Weights of a small GPT-style language model, trained from scratch on English Wikipedia: vocabulary 14791, 628M tokens.
Each number is 50 + 10 x the weight over its row's rms, rounded and kept within 0 to 99. Layers, rows and columns count from 0. The size before them is the row's rms in percent of the matrix's.

# down: layer 7 MLP down (transposed), 1792x448, rms 0.1, rows 1130-1182, columns 384-447
# up: layer 7 MLP up, 1792x448, rms 0.0635, rows 1131-1182, columns 384-447
down1130 117:50 51 54 60 42 63 46 56 50 68 55 52 45 40 32 54 40 58 38 61 37 47 48 49 54 48 53 64 36 58 50 55 45 59 43 38 48 49 38 31 37 54 51 65 74 46 55 60 64 50 47 50 48 43 48 57 65 51 55 46 39 41 47 62
up1131 096:48 49 59 54 57 53 33 41 31 36 35 51 53 68 52 40 63 38 55 35 48 59 78 33 41 58 56 41 45 39 34 46 52 45 51 63 49 44 48 43 54 55 49 50 55 49 46 42 43 60 44 44 57 48 66 44 51 43 50 40 54 54 41 38
down1131 100:61 36 36 52 44 48 41 35 58 40 50 42 53 59 57 45 51 50 43 61 50 51 44 62 60 48 44 62 41 60 39 57 67 46 44 47 42 50 61 53 48 45 46 37 38 45 53 48 42 56 52 42 43 49 43 49 39 54 56 66 52 44 53 47
up1132 102:70 28 74 54 42 58 55 59 58 59 46 63 41 53 43 43 55 52 44 55 53 65 49 49 58 36 62 77 54 60 53 47 32 32 45 37 48 52 46 49 55 62 47 42 61 56 52 51 30 45 57 55 58 44 49 53 46 44 46 52 46 51 49 39
down1132 107:47 56 43 48 59 37 49 39 48 50 57 61 44 41 43 60 49 40 35 52 43 40 56 51 52 57 61 46 50 37 49 46 59 40 45 49 57 66 48 48 50 44 61 58 48 69 47 45 53 47 35 45 43 61 51 40 59 45 67 36 53 45 47 43
up1133 098:40 45 50 49 62 52 75 56 54 52 62 60 32 49 51 52 43 69 53 44 47 59 38 58 61 61 58 58 58 51 60 52 51 46 50 53 65 59 52 76 59 56 59 48 67 40 62 48 32 47 45 47 34 54 46 47 53 51 38 50 48 70 50 39
down1133 094:53 56 55 41 55 48 42 51 50 37 50 36 45 50 38 34 29 39 47 35 63 47 49 57 19 44 47 50 48 56 51 48 46 51 59 41 47 39 60 56 44 34 43 46 46 34 45 64 54 59 41 53 63 43 49 56 37 50 55 44 61 39 52 50
up1134 097:63 43 51 59 54 43 50 30 56 52 62 45 44 37 40 43 54 60 46 49 59 41 46 50 26 49 66 50 59 56 34 28 60 37 43 43 60 39 41 58 37 59 39 52 55 56 58 28 47 56 52 52 42 44 37 56 46 48 56 26 72 45 55 49
down1134 096:29 57 72 49 60 62 54 58 37 52 49 62 51 57 65 42 51 44 47 49 51 59 52 51 73 58 39 61 58 32 65 57 44 62 53 50 43 59 50 32 51 35 56 56 45 56 49 66 58 47 58 46 61 66 49 40 54 60 52 67 45 51 32 59
up1135 092:59 59 44 69 61 75 50 46 51 54 50 41 34 52 43 53 42 37 46 59 30 48 71 43 54 39 67 57 31 54 50 50 64 44 54 43 54 62 60 57 60 43 38 55 37 38 38 30 48 50 49 55 52 41 56 36 36 51 58 51 42 45 56 55
down1135 092:45 63 59 45 43 34 30 47 45 67 49 49 40 48 57 41 51 58 50 28 52 63 48 54 53 51 43 40 63 39 45 46 46 59 33 38 55 57 40 68 41 48 51 44 47 57 58 55 45 40 37 74 30 72 43 52 49 57 50 54 58 38 26 36
up1136 106:44 43 49 26 36 46 62 58 55 38 59 59 40 37 30 59 42 72 31 49 41 48 53 42 35 61 35 63 41 61 61 47 61 53 39 51 50 40 48 44 63 56 49 43 55 66 59 39 68 53 55 46 52 48 50 51 52 38 47 39 42 48 49 46
down1136 106:55 43 55 48 44 43 31 55 62 69 37 43 40 59 59 51 46 40 57 47 34 46 53 57 48 60 57 25 49 54 52 71 60 53 69 40 56 50 76 59 65 56 32 44 62 40 50 58 48 52 48 55 37 72 56 46 44 36 48 43 47 17 56 51
up1137 099:53 58 63 53 61 46 51 34 49 61 63 57 52 40 41 53 67 39 53 62 42 55 53 59 59 46 47 52 66 48 54 37 50 32 50 51 52 72 50 59 34 51 46 31 38 72 57 38 48 58 62 42 50 51 39 63 45 54 39 45 52 60 36 33
down1137 097:53 41 45 35 40 35 42 55 44 62 57 51 47 55 40 48 34 46 31 47 53 32 38 40 44 56 54 51 47 64 42 43 45 65 33 41 62 44 48 40 50 46 51 55 52 46 39 53 51 55 48 63 55 48 69 63 42 64 66 59 47 53 45 69
up1138 094:45 58 49 49 42 60 57 39 63 61 49 62 48 54 43 49 36 45 40 64 47 39 63 73 49 41 49 56 61 39 46 39 39 45 33 36 52 63 37 38 34 61 35 49 49 48 53 53 53 53 65 41 47 56 50 46 49 55 46 50 46 59 59 58
down1138 097:51 59 49 45 52 60 53 51 46 55 54 59 42 29 57 37 50 51 48 21 62 49 65 42 51 51 55 26 44 53 67 56 38 51 58 52 48 45 34 54 61 35 34 61 54 51 59 54 76 51 57 67 46 55 52 69 59 60 54 42 41 58 58 46
up1139 101:68 58 60 43 41 42 45 54 49 53 60 52 50 41 43 26 65 58 62 44 63 62 58 52 52 51 65 59 61 55 32 47 34 55 19 52 58 53 45 50 39 50 69 72 37 62 38 51 42 65 57 41 64 47 72 56 56 51 60 53 43 34 47 28
down1139 105:54 32 42 46 45 53 42 44 65 51 56 56 38 49 55 53 51 43 31 47 54 32 46 45 68 36 53 47 31 53 45 48 72 44 82 51 52 67 38 48 67 55 38 39 65 60 55 49 44 63 41 40 40 46 47 50 66 44 38 62 40 63 43 58
up1140 099:67 22 66 53 59 54 53 37 61 55 52 43 70 45 48 43 52 38 41 49 50 47 46 47 27 51 53 36 61 51 49 39 54 54 45 37 42 38 47 57 34 59 54 50 52 50 60 46 56 41 59 50 33 65 41 54 47 55 57 39 53 35 47 27
down1140 100:46 57 58 51 47 66 24 55 44 64 52 60 52 49 43 82 39 50 68 49 50 45 52 60 59 45 37 43 39 42 54 45 48 50 47 77 40 54 51 31 55 40 52 42 47 20 50 56 41 51 55 50 38 38 43 41 42 48 67 52 46 73 45 64
up1141 102:47 49 55 58 58 51 53 37 55 58 48 58 47 55 67 36 41 47 55 65 43 62 52 41 33 57 63 61 47 58 59 48 50 47 35 42 70 60 58 36 56 54 48 39 63 51 37 49 46 43 40 42 32 36 55 61 42 52 47 69 71 50 35 57
down1141 103:32 43 65 59 57 44 34 54 48 59 56 39 55 18 38 47 59 48 33 45 56 58 48 46 66 52 48 44 41 58 49 28 40 42 49 70 58 33 49 57 65 46 55 56 55 47 49 58 46 51 61 38 53 51 47 48 45 55 53 45 38 43 51 39
up1142 095:51 57 58 39 51 59 40 39 43 47 50 59 42 55 62 44 65 42 35 37 61 45 42 40 36 63 50 50 48 63 38 50 51 38 37 61 51 48 48 70 54 45 42 53 40 36 51 48 45 61 55 62 51 62 36 43 41 58 58 51 46 46 55 46
down1142 096:50 37 47 26 41 37 43 43 66 56 55 55 48 45 44 54 66 49 64 56 35 74 59 45 49 42 41 52 66 59 65 43 61 65 76 60 67 42 50 32 49 63 37 44 54 49 47 42 47 37 38 52 52 41 65 48 46 45 55 51 64 48 58 56
up1143 101:45 45 47 53 37 66 44 38 63 45 52 62 39 54 56 46 34 41 53 53 50 57 49 43 51 50 66 52 48 53 33 48 53 39 25 62 52 41 49 64 33 60 41 66 53 48 51 57 53 48 63 36 35 59 50 57 54 43 44 56 62 47 42 33
down1143 094:63 56 50 46 47 52 34 33 35 64 48 45 56 48 38 60 70 56 51 54 55 43 51 49 34 65 27 54 45 54 67 30 46 58 63 40 44 59 53 40 64 39 60 38 62 53 42 52 51 73 38 51 62 54 58 48 36 31 47 47 56 51 44 66
up1144 092:50 46 38 62 60 83 42 56 48 50 48 36 40 64 61 63 54 33 58 51 45 64 37 44 63 45 78 58 31 42 51 34 48 54 44 31 55 65 48 46 45 46 34 44 45 39 49 45 43 55 57 59 36 37 65 60 41 40 43 58 63 41 48 52
down1144 085:56 45 62 38 35 44 56 56 55 48 46 54 58 42 29 37 49 46 40 44 53 31 58 60 48 42 40 48 56 45 37 46 39 51 56 49 61 59 49 66 49 45 51 54 51 36 54 56 69 45 32 59 47 62 28 43 55 44 51 39 30 54 39 58
up1145 099:78 34 53 56 65 66 49 45 44 54 57 38 61 56 51 62 41 38 58 42 53 55 39 45 64 59 49 43 55 38 70 40 52 60 46 30 43 34 72 39 46 68 48 42 48 42 39 71 51 46 44 50 52 63 41 52 53 56 43 53 49 46 64 52
down1145 097:28 55 50 54 53 42 37 45 41 63 56 37 48 32 49 43 51 65 45 52 57 60 44 67 36 42 43 58 36 56 33 47 43 32 44 62 64 60 58 50 52 44 35 64 45 69 34 47 53 52 32 59 31 53 53 49 32 48 51 56 64 34 52 58
up1146 095:70 61 43 42 49 56 60 28 56 55 68 48 48 71 59 41 55 38 63 47 58 70 62 38 47 33 45 56 49 70 43 40 45 58 44 42 53 84 50 65 54 60 41 57 43 57 45 44 46 59 57 50 37 38 35 69 49 43 36 31 52 49 36 35
down1146 086:47 34 44 39 45 44 37 67 44 55 38 43 49 38 39 47 65 56 43 56 52 40 48 59 61 62 62 48 57 53 64 72 64 46 35 44 60 47 48 33 44 50 51 65 63 48 50 56 59 34 51 49 50 58 64 47 31 55 56 53 58 48 55 59
up1147 107:51 61 65 58 46 69 49 37 35 45 59 60 37 55 45 47 42 65 52 52 42 45 67 56 43 53 55 45 26 60 61 53 39 45 36 38 56 42 49 58 53 56 47 35 43 63 44 45 57 54 55 51 42 53 38 40 42 64 65 33 52 40 42 59
down1147 112:62 53 54 55 47 42 56 35 53 48 42 40 49 55 47 56 25 59 19 53 70 51 46 41 43 38 53 61 31 60 47 67 46 32 54 47 59 55 50 60 36 37 43 37 55 64 52 32 70 51 55 50 45 52 59 54 55 45 46 46 51 51 35 59
up1148 102:59 41 61 37 50 53 55 45 48 75 45 46 27 60 44 47 29 54 43 35 42 32 28 63 44 45 48 55 70 63 60 41 64 40 63 37 55 48 55 54 37 46 46 43 36 54 45 62 50 41 54 39 60 51 49 63 55 41 36 45 48 56 58 56
down1148 099:41 35 50 47 57 58 52 56 53 52 62 34 79 57 49 41 53 52 47 52 49 57 63 52 55 51 44 69 59 54 53 47 48 66 58 56 36 44 51 56 37 63 48 54 45 33 37 52 56 66 34 50 59 63 48 45 35 59 65 44 63 50 46 70
up1149 105:50 35 48 28 54 45 30 42 25 55 53 47 43 62 51 64 55 45 51 26 53 43 47 61 34 46 38 53 59 49 59 46 64 53 56 41 66 49 49 41 59 51 49 66 44 34 53 57 43 37 49 47 41 47 38 67 52 33 50 43 60 57 30 42
down1149 109:76 60 50 68 42 54 60 36 59 33 51 48 62 36 39 69 54 40 51 59 50 60 71 56 63 46 59 45 46 63 39 53 54 39 34 45 42 67 52 55 55 71 61 44 37 41 49 55 48 56 65 55 54 50 62 55 40 47 35 50 55 65 46 37
up1150 101:49 41 50 64 45 47 55 40 61 49 38 67 58 49 49 47 29 51 56 80 40 52 55 31 32 42 67 37 54 41 59 44 45 21 44 38 57 39 61 34 45 38 35 38 50 53 56 42 51 40 38 44 55 62 53 50 54 57 42 61 56 59 52 71
down1150 106:59 56 57 48 46 42 40 52 42 67 53 24 53 46 44 55 58 61 54 30 58 51 53 51 59 53 27 46 54 47 53 47 47 63 62 66 41 54 42 59 65 50 69 52 59 52 37 60 38 52 49 48 39 45 41 59 33 55 38 44 53 45 46 37
up1151 099:62 61 44 57 51 63 30 58 48 46 41 58 75 70 54 37 48 63 57 30 73 49 40 58 44 56 32 38 47 53 57 56 54 40 37 30 60 42 26 43 43 43 31 39 48 55 34 52 56 30 33 67 64 46 45 51 48 47 40 46 61 56 54 59
down1151 094:40 44 42 49 54 55 54 52 63 52 53 49 78 43 53 65 30 42 42 71 46 60 41 43 54 47 57 63 47 37 42 52 39 29 51 46 40 42 32 80 54 58 77 39 48 55 60 56 56 61 51 45 35 69 45 48 41 40 56 42 57 29 33 32
up1152 103:60 37 64 51 53 44 47 44 50 40 37 33 32 61 44 62 17 51 53 53 62 73 46 57 58 50 48 60 63 62 56 53 59 52 50 46 46 64 65 66 32 56 46 52 40 61 61 35 30 35 67 55 77 48 45 58 41 41 45 57 40 42 52 55
down1152 101:39 49 41 59 33 54 47 41 52 54 32 45 49 56 51 52 68 55 56 42 39 55 71 52 39 78 39 44 48 40 37 33 37 38 40 41 56 61 48 41 58 26 46 53 58 53 41 30 42 56 34 58 51 62 45 55 52 52 53 30 66 53 45 42
up1153 104:59 47 60 57 52 38 34 44 50 57 69 47 42 51 44 65 64 32 50 43 47 64 69 64 57 57 44 49 35 43 52 52 50 33 47 63 62 44 38 58 42 47 59 53 46 44 56 45 51 60 48 55 30 41 52 42 54 57 33 64 62 51 57 56
down1153 105:41 53 43 44 58 59 57 51 48 55 43 58 56 47 66 47 40 70 68 50 41 47 52 42 28 37 54 32 48 50 48 51 57 61 59 61 40 50 63 45 54 42 38 47 59 52 39 52 52 38 56 62 55 50 66 41 50 38 50 49 47 53 43 53
up1154 097:57 44 48 59 40 73 43 43 43 46 54 59 41 43 55 28 34 68 45 43 62 62 49 57 57 41 39 40 59 61 64 29 51 52 55 11 47 50 69 42 60 68 50 37 49 44 40 33 41 54 31 58 32 48 64 57 36 65 67 37 59 48 56 42
down1154 094:35 48 62 35 53 44 47 39 42 38 56 51 51 60 40 56 44 23 61 43 68 41 51 52 45 53 47 61 38 40 48 57 50 54 49 68 54 51 50 46 41 36 61 52 45 51 44 58 34 43 76 31 62 39 33 58 43 49 40 61 50 64 52 56
up1155 092:55 41 51 43 61 64 50 61 46 61 42 50 57 49 47 49 50 52 33 53 67 46 35 63 62 47 60 53 37 53 73 49 48 38 34 57 63 66 43 69 51 51 38 33 32 35 30 44 63 56 48 62 58 54 47 56 38 69 54 57 54 65 59 31
down1155 090:59 57 48 53 36 42 54 35 40 29 54 62 38 58 46 35 51 61 58 49 34 64 57 55 30 38 57 49 58 52 45 36 40 58 68 42 53 56 45 58 48 54 65 65 53 53 46 31 32 39 51 48 51 53 60 45 60 46 57 52 53 47 54 70
up1156 100:51 17 34 55 62 55 47 57 49 53 69 39 32 39 50 35 55 52 48 43 49 43 65 66 49 56 42 56 63 56 64 48 49 43 42 53 56 53 63 46 32 61 32 41 71 54 37 39 38 65 43 60 53 51 41 59 38 52 49 47 55 51 52 53
down1156 112:51 58 37 50 56 54 52 41 44 50 56 42 40 49 46 47 45 40 52 45 57 67 43 53 47 50 68 45 52 43 57 37 35 54 42 56 40 46 44 42 60 44 48 54 29 42 56 43 60 65 57 48 48 46 65 45 46 42 50 66 37 42 54 37
up1157 098:68 36 41 61 50 32 56 40 48 66 48 46 50 34 47 48 38 46 33 46 45 53 51 48 51 43 50 43 62 61 72 43 52 58 45 32 63 49 48 58 47 50 37 35 32 39 43 55 68 58 46 67 60 48 64 37 50 59 50 39 46 55 60 65
down1157 103:38 66 63 33 39 74 45 53 51 43 61 51 55 55 65 59 43 41 41 51 44 58 42 62 53 51 30 42 58 50 27 34 45 62 58 46 50 61 57 46 59 54 57 62 61 54 48 53 36 48 46 43 38 52 68 44 44 42 57 50 47 30 39 55
up1158 098:50 72 70 53 40 51 50 53 52 52 57 34 45 39 24 74 46 40 30 54 58 34 53 49 35 35 46 56 43 55 59 35 52 33 47 52 53 36 42 50 65 34 54 40 46 51 50 51 55 40 53 56 46 62 37 60 47 46 55 40 44 53 27 55
down1158 102:70 43 48 22 63 48 41 56 58 50 54 44 66 36 75 49 57 40 46 51 48 41 38 43 62 48 44 57 54 49 42 38 62 49 43 41 51 48 53 49 36 52 45 50 66 53 50 61 47 50 54 56 40 42 63 41 27 47 63 61 56 40 49 44
up1159 098:53 54 68 46 54 39 47 45 37 56 59 25 46 58 40 50 48 61 30 50 58 38 40 68 67 60 44 39 45 48 51 54 36 53 63 46 46 49 48 57 45 56 43 37 43 57 50 35 40 67 50 61 44 62 47 70 40 63 56 42 58 51 42 47
down1159 098:73 59 62 68 57 53 56 43 54 52 51 70 49 45 64 51 54 47 60 70 58 59 44 43 54 37 55 55 39 46 31 52 53 51 49 43 54 40 47 52 47 42 58 46 59 49 35 46 55 51 61 63 66 51 55 58 63 34 44 34 50 40 45 53
up1160 095:71 52 50 51 51 61 44 58 46 43 42 39 54 51 40 51 50 52 61 42 41 42 41 51 44 52 44 63 64 32 39 41 49 55 69 35 58 52 42 55 40 54 51 44 31 48 57 38 42 42 55 54 47 47 33 61 34 47 50 49 57 42 46 40
down1160 089:30 50 49 53 39 31 39 26 44 54 47 73 38 51 53 47 36 41 42 62 45 52 65 42 53 48 45 49 43 71 60 48 51 40 48 82 43 46 49 44 64 42 63 62 50 49 38 60 60 60 42 43 65 66 52 54 60 64 33 56 48 46 37 75
up1161 104:56 46 43 59 58 52 46 54 40 51 59 64 71 55 66 38 44 67 44 33 34 46 69 72 41 50 44 53 46 47 56 54 35 47 55 45 55 79 53 36 77 40 58 54 46 37 56 56 27 50 60 43 47 50 44 56 41 51 59 56 44 46 30 57
down1161 099:49 51 60 59 56 48 52 51 56 42 54 49 45 72 29 36 48 32 61 60 57 54 58 39 45 34 52 54 41 46 45 51 51 47 45 45 32 36 54 71 52 61 44 33 46 53 52 51 49 52 60 64 42 67 49 45 43 58 50 44 61 55 49 35
up1162 090:64 64 58 66 43 45 53 56 57 40 64 45 62 62 50 44 45 45 54 48 39 56 48 49 37 52 41 73 63 45 23 29 32 51 52 41 60 30 46 52 39 40 45 57 31 56 60 49 51 53 51 43 45 64 51 62 34 42 35 47 47 47 47 37
down1162 094:38 38 40 54 45 74 50 42 44 46 54 71 50 42 64 58 34 45 35 45 60 52 69 59 52 51 55 42 39 65 72 46 49 62 27 59 50 57 52 56 53 66 48 48 60 48 38 43 47 50 40 45 51 49 61 57 50 53 58 63 45 39 49 54
up1163 098:69 40 44 30 47 70 40 33 44 49 60 45 50 51 46 46 37 48 42 39 49 48 58 34 39 40 52 42 42 38 50 38 39 52 44 41 64 42 53 45 59 37 46 43 45 43 45 44 49 40 42 53 48 47 52 47 49 43 67 57 52 44 49 58
down1163 105:34 32 47 47 39 60 51 69 60 30 56 48 45 29 46 43 56 58 53 59 52 33 55 58 59 53 53 50 48 56 43 40 64 48 65 50 33 43 45 48 41 47 38 54 52 50 54 46 52 38 48 36 64 41 55 53 57 68 39 56 49 56 59 37
up1164 092:63 47 69 58 54 48 54 40 44 36 66 40 52 43 40 43 53 70 37 23 56 38 51 53 31 50 44 65 55 65 63 47 42 55 54 52 55 52 57 56 63 29 32 50 46 49 35 55 33 39 42 49 69 66 25 64 45 45 55 50 59 43 65 40
down1164 095:32 57 39 50 49 44 51 66 56 44 33 53 48 42 74 58 42 35 56 67 59 36 41 56 79 34 52 55 40 42 49 78 64 50 50 49 38 59 55 39 45 37 28 60 46 51 60 61 61 46 48 46 48 53 57 44 53 65 55 49 43 46 56 59
up1165 103:59 63 62 65 50 60 66 50 39 53 58 47 65 64 35 49 23 51 52 62 51 58 58 33 35 50 50 37 42 55 55 45 54 59 34 55 54 49 42 60 63 40 38 38 70 52 48 54 41 49 64 61 58 38 35 39 55 45 56 59 44 47 38 41
down1165 105:57 41 53 54 51 37 31 51 60 63 56 37 42 27 54 57 75 52 53 34 34 51 64 49 66 47 42 56 59 58 46 45 62 43 59 17 60 43 56 50 49 79 54 40 51 49 53 50 59 62 60 34 36 55 55 59 40 63 40 45 66 63 52 49
up1166 102:57 60 49 51 49 63 51 46 39 54 49 59 40 55 71 34 35 38 37 54 47 49 53 55 35 38 31 41 37 71 54 41 42 50 29 60 60 41 46 29 58 46 38 42 39 66 50 48 47 55 43 46 39 50 51 50 46 42 49 37 62 35 58 51
down1166 100:58 66 67 58 39 41 41 51 62 52 54 45 47 40 34 63 60 63 52 35 55 54 43 51 47 56 58 44 65 60 52 52 41 51 42 43 35 56 54 60 29 50 59 51 36 48 63 40 36 36 42 56 60 48 43 54 64 41 58 46 36 50 42 52
up1167 102:62 60 54 53 39 57 59 35 49 45 61 43 48 43 35 56 30 36 45 60 41 55 61 62 26 49 49 60 51 54 53 42 52 29 29 49 49 41 30 51 42 41 38 55 47 42 52 41 27 43 73 49 63 40 46 63 64 37 45 46 62 56 48 45
down1167 100:47 62 54 36 41 48 60 42 50 41 62 52 41 57 53 54 43 54 57 48 48 47 42 63 62 54 39 40 56 38 52 59 44 53 60 61 59 63 51 36 63 46 53 56 52 70 53 53 49 50 53 46 68 69 56 48 51 55 30 57 33 51 39 40
up1168 099:67 58 48 68 50 52 48 31 52 53 56 36 65 49 51 57 21 56 64 31 56 39 30 44 37 48 50 58 42 57 33 45 46 65 56 37 53 47 42 57 50 49 52 48 42 44 40 46 44 50 63 53 65 66 41 52 56 60 35 42 48 54 39 31
down1168 101:60 54 48 56 61 41 40 47 46 53 50 65 30 64 46 43 61 68 37 57 36 51 49 47 74 43 22 52 48 51 37 52 33 45 51 45 46 63 32 50 53 55 52 50 51 43 39 44 55 49 46 43 34 44 65 49 48 50 61 42 52 61 56 52
up1169 104:34 32 49 48 58 73 50 47 56 55 44 63 56 64 47 47 46 67 49 50 50 52 44 48 59 48 49 48 44 44 60 42 40 28 52 42 57 52 42 66 16 47 09 33 39 46 45 49 57 37 30 87 59 45 56 40 34 54 58 41 55 38 51 48
down1169 103:52 33 71 64 44 35 67 60 51 38 43 58 35 47 28 55 60 47 53 50 34 46 51 40 44 48 65 59 55 49 48 47 43 47 26 43 50 56 31 54 72 53 65 61 53 59 45 52 46 47 54 43 50 48 45 51 42 41 54 31 52 47 49 48
up1170 094:56 52 36 38 52 52 60 55 49 66 52 37 35 50 43 58 43 52 26 57 42 44 67 44 57 46 62 46 39 42 58 37 67 62 43 52 58 46 59 65 60 57 61 58 56 40 30 33 59 55 47 58 55 34 48 62 48 62 49 55 74 43 40 49
down1170 099:64 63 56 51 31 53 58 46 27 63 36 63 22 30 60 49 66 56 48 31 74 28 41 66 61 50 43 42 74 56 43 45 51 34 54 50 37 49 47 37 44 41 59 57 48 53 65 59 61 49 52 49 35 66 48 39 43 49 74 56 47 64 55 37
up1171 099:63 40 34 60 51 61 42 53 28 36 55 41 62 64 53 44 42 53 47 38 60 44 60 49 42 34 64 59 60 38 36 31 54 58 58 23 56 47 46 58 46 47 47 34 53 60 64 51 70 48 48 63 46 65 58 50 52 42 58 64 44 45 52 50
down1171 102:32 36 63 50 48 34 48 42 55 64 46 36 61 44 61 59 38 60 40 52 53 62 58 54 40 63 42 49 52 48 43 39 53 67 42 59 38 55 51 30 54 44 39 88 68 48 50 59 47 46 58 41 41 35 46 49 57 65 53 48 50 54 54 41
up1172 103:63 59 49 43 47 71 42 54 57 60 36 44 63 60 53 45 36 45 48 52 54 59 50 39 48 44 79 45 43 52 54 45 42 30 39 53 67 48 39 44 42 50 35 37 49 46 40 51 48 39 64 34 41 39 43 32 53 60 49 36 63 55 53 61
down1172 105:50 53 69 52 56 47 30 47 64 54 68 66 43 73 34 44 37 46 44 60 39 64 53 41 41 49 61 65 52 48 44 63 55 44 48 47 48 45 47 63 62 52 49 65 38 53 59 43 59 54 49 55 46 55 62 52 52 33 49 50 55 53 37 35
up1173 099:44 38 57 56 39 52 67 59 57 49 46 52 55 47 45 33 51 38 54 71 50 54 54 58 55 44 45 43 60 48 42 40 58 28 30 48 57 39 38 62 60 61 37 55 61 58 40 49 56 45 53 61 39 54 70 48 34 57 62 47 64 23 50 50
down1173 096:50 47 76 47 48 44 45 61 54 72 47 31 42 48 48 49 41 48 53 42 46 46 46 32 40 52 78 58 57 46 61 45 41 65 65 50 52 56 44 28 34 32 69 66 57 31 31 61 55 51 52 57 52 57 62 31 52 50 50 48 43 63 44 49
up1174 106:62 36 51 50 55 43 56 49 44 49 44 44 48 53 42 62 46 43 48 59 59 66 66 38 41 45 45 61 55 54 54 49 36 37 39 66 38 41 58 56 31 53 48 64 66 57 28 58 49 42 63 43 59 48 30 50 40 40 38 35 50 50 43 40
down1174 108:46 73 70 43 50 58 50 53 46 59 43 43 60 60 45 59 49 38 50 55 48 45 48 43 36 69 39 32 34 54 51 38 60 64 58 61 51 46 41 89 56 42 58 37 42 56 50 37 42 57 54 56 79 56 53 49 52 37 36 30 54 42 48 51
up1175 095:40 30 66 42 39 73 46 41 50 37 54 45 44 63 51 34 48 35 44 55 59 54 53 66 54 61 49 54 53 52 44 40 46 38 41 44 61 39 42 49 57 63 63 47 54 58 49 45 50 30 52 34 65 51 43 48 56 48 54 58 66 27 46 58
down1175 092:47 72 37 63 47 19 40 48 46 46 67 52 59 49 57 55 43 52 40 54 19 49 43 57 34 44 37 38 58 51 64 46 53 57 40 54 49 52 51 41 47 40 51 58 52 44 54 56 41 60 58 68 45 32 40 49 52 48 45 51 45 64 45 34
up1176 104:64 57 40 55 59 51 60 53 38 27 59 66 41 72 38 68 38 71 51 42 54 66 64 38 51 47 50 56 44 61 58 34 44 38 68 36 47 51 39 51 32 60 34 58 49 58 42 47 51 54 64 53 40 77 59 71 53 36 41 43 57 46 53 40
down1176 105:46 55 58 36 31 63 61 51 55 61 52 46 57 44 54 44 50 50 62 50 46 47 39 63 52 46 51 46 55 51 40 50 35 65 40 46 48 51 63 51 54 55 36 57 39 49 40 65 51 61 44 40 60 62 48 47 41 49 49 49 53 65 47 58
up1177 127:66 52 77 37 56 51 54 45 46 52 57 60 40 48 38 62 42 43 48 36 51 42 59 51 43 44 52 41 49 59 53 51 40 48 37 45 55 53 38 52 45 64 46 52 53 49 54 48 31 37 51 59 60 60 46 53 43 45 38 56 58 66 37 41
down1177 143:55 51 65 45 47 56 53 53 49 55 51 53 45 52 52 56 49 39 53 45 58 49 54 55 50 46 55 53 50 47 50 80 51 48 41 56 46 60 46 61 45 57 48 57 44 46 47 51 49 43 57 50 56 47 44 50 52 49 48 54 48 45 43 46
up1178 096:39 39 45 53 57 62 68 46 46 63 53 53 49 38 37 63 40 50 44 46 39 53 46 40 53 37 43 48 61 60 67 43 59 65 62 47 73 48 52 58 41 45 55 37 55 63 43 45 48 45 52 46 44 43 46 50 48 54 58 59 59 53 62 57
down1178 098:42 47 44 41 46 61 47 47 38 49 50 41 46 44 50 42 45 41 47 47 52 50 75 57 30 51 47 42 47 41 61 36 31 56 36 74 64 46 47 50 39 61 55 53 44 45 40 44 67 54 52 48 41 56 42 35 50 38 50 53 56 51 47 56
up1179 099:54 55 39 73 60 52 53 54 47 56 46 48 41 57 42 48 50 62 44 44 55 54 39 46 50 43 42 49 60 54 42 49 54 51 47 53 39 49 19 65 47 38 59 61 51 41 55 65 58 73 59 48 55 41 54 48 56 60 52 47 67 38 58 48
down1179 094:56 42 51 53 40 54 53 58 49 57 56 53 36 42 47 62 58 38 67 58 66 53 47 43 40 40 63 46 67 51 62 36 48 39 42 36 58 55 60 53 45 58 47 51 51 54 51 45 47 26 47 32 45 62 46 35 46 42 57 65 27 62 43 45
up1180 097:42 53 57 44 44 28 42 39 40 62 42 28 28 60 30 51 60 64 42 57 38 44 38 54 42 43 56 48 48 64 45 42 36 39 46 50 59 49 41 56 59 58 21 49 45 29 60 67 42 62 48 45 57 56 55 49 45 48 45 46 59 57 38 57
down1180 096:58 58 49 44 56 60 51 59 55 54 36 59 56 38 43 62 38 37 62 45 70 40 58 57 47 53 34 42 45 44 46 49 39 53 35 69 37 46 50 42 42 25 46 35 53 46 54 53 58 46 50 63 63 78 50 54 31 44 50 72 54 40 38 56
up1181 090:49 45 44 48 66 73 37 55 61 61 38 55 52 50 50 36 55 57 50 34 37 54 49 29 45 57 68 38 57 40 61 31 54 56 51 31 53 68 47 51 39 61 49 55 41 39 36 58 67 61 32 60 31 57 54 59 56 74 60 38 56 65 33 50
down1181 088:46 62 78 50 45 55 57 56 32 39 52 55 35 57 43 38 43 32 44 62 65 60 57 79 59 33 41 45 31 53 52 54 42 47 58 55 52 47 40 58 63 60 57 47 48 64 65 35 40 43 73 48 53 56 57 54 59 40 46 63 55 46 49 52
up1182 101:42 64 36 36 46 74 53 57 54 42 41 38 47 65 50 22 65 42 52 41 46 44 48 38 59 52 60 44 55 48 48 52 27 48 40 50 38 37 52 50 46 45 52 41 62 38 20 66 48 46 55 46 66 54 63 51 66 48 38 47 46 50 49 35
down1182 095:38 27 73 59 49 42 29 31 47 51 65 63 62 51 51 44 47 51 42 50 63 50 29 52 38 51 60 52 57 58 52 52 56 53 64 45 60 53 58 68 42 52 47 57 46 43 78 57 48 44 45 39 43 67 49 49 26 54 51 57 48 44 47 64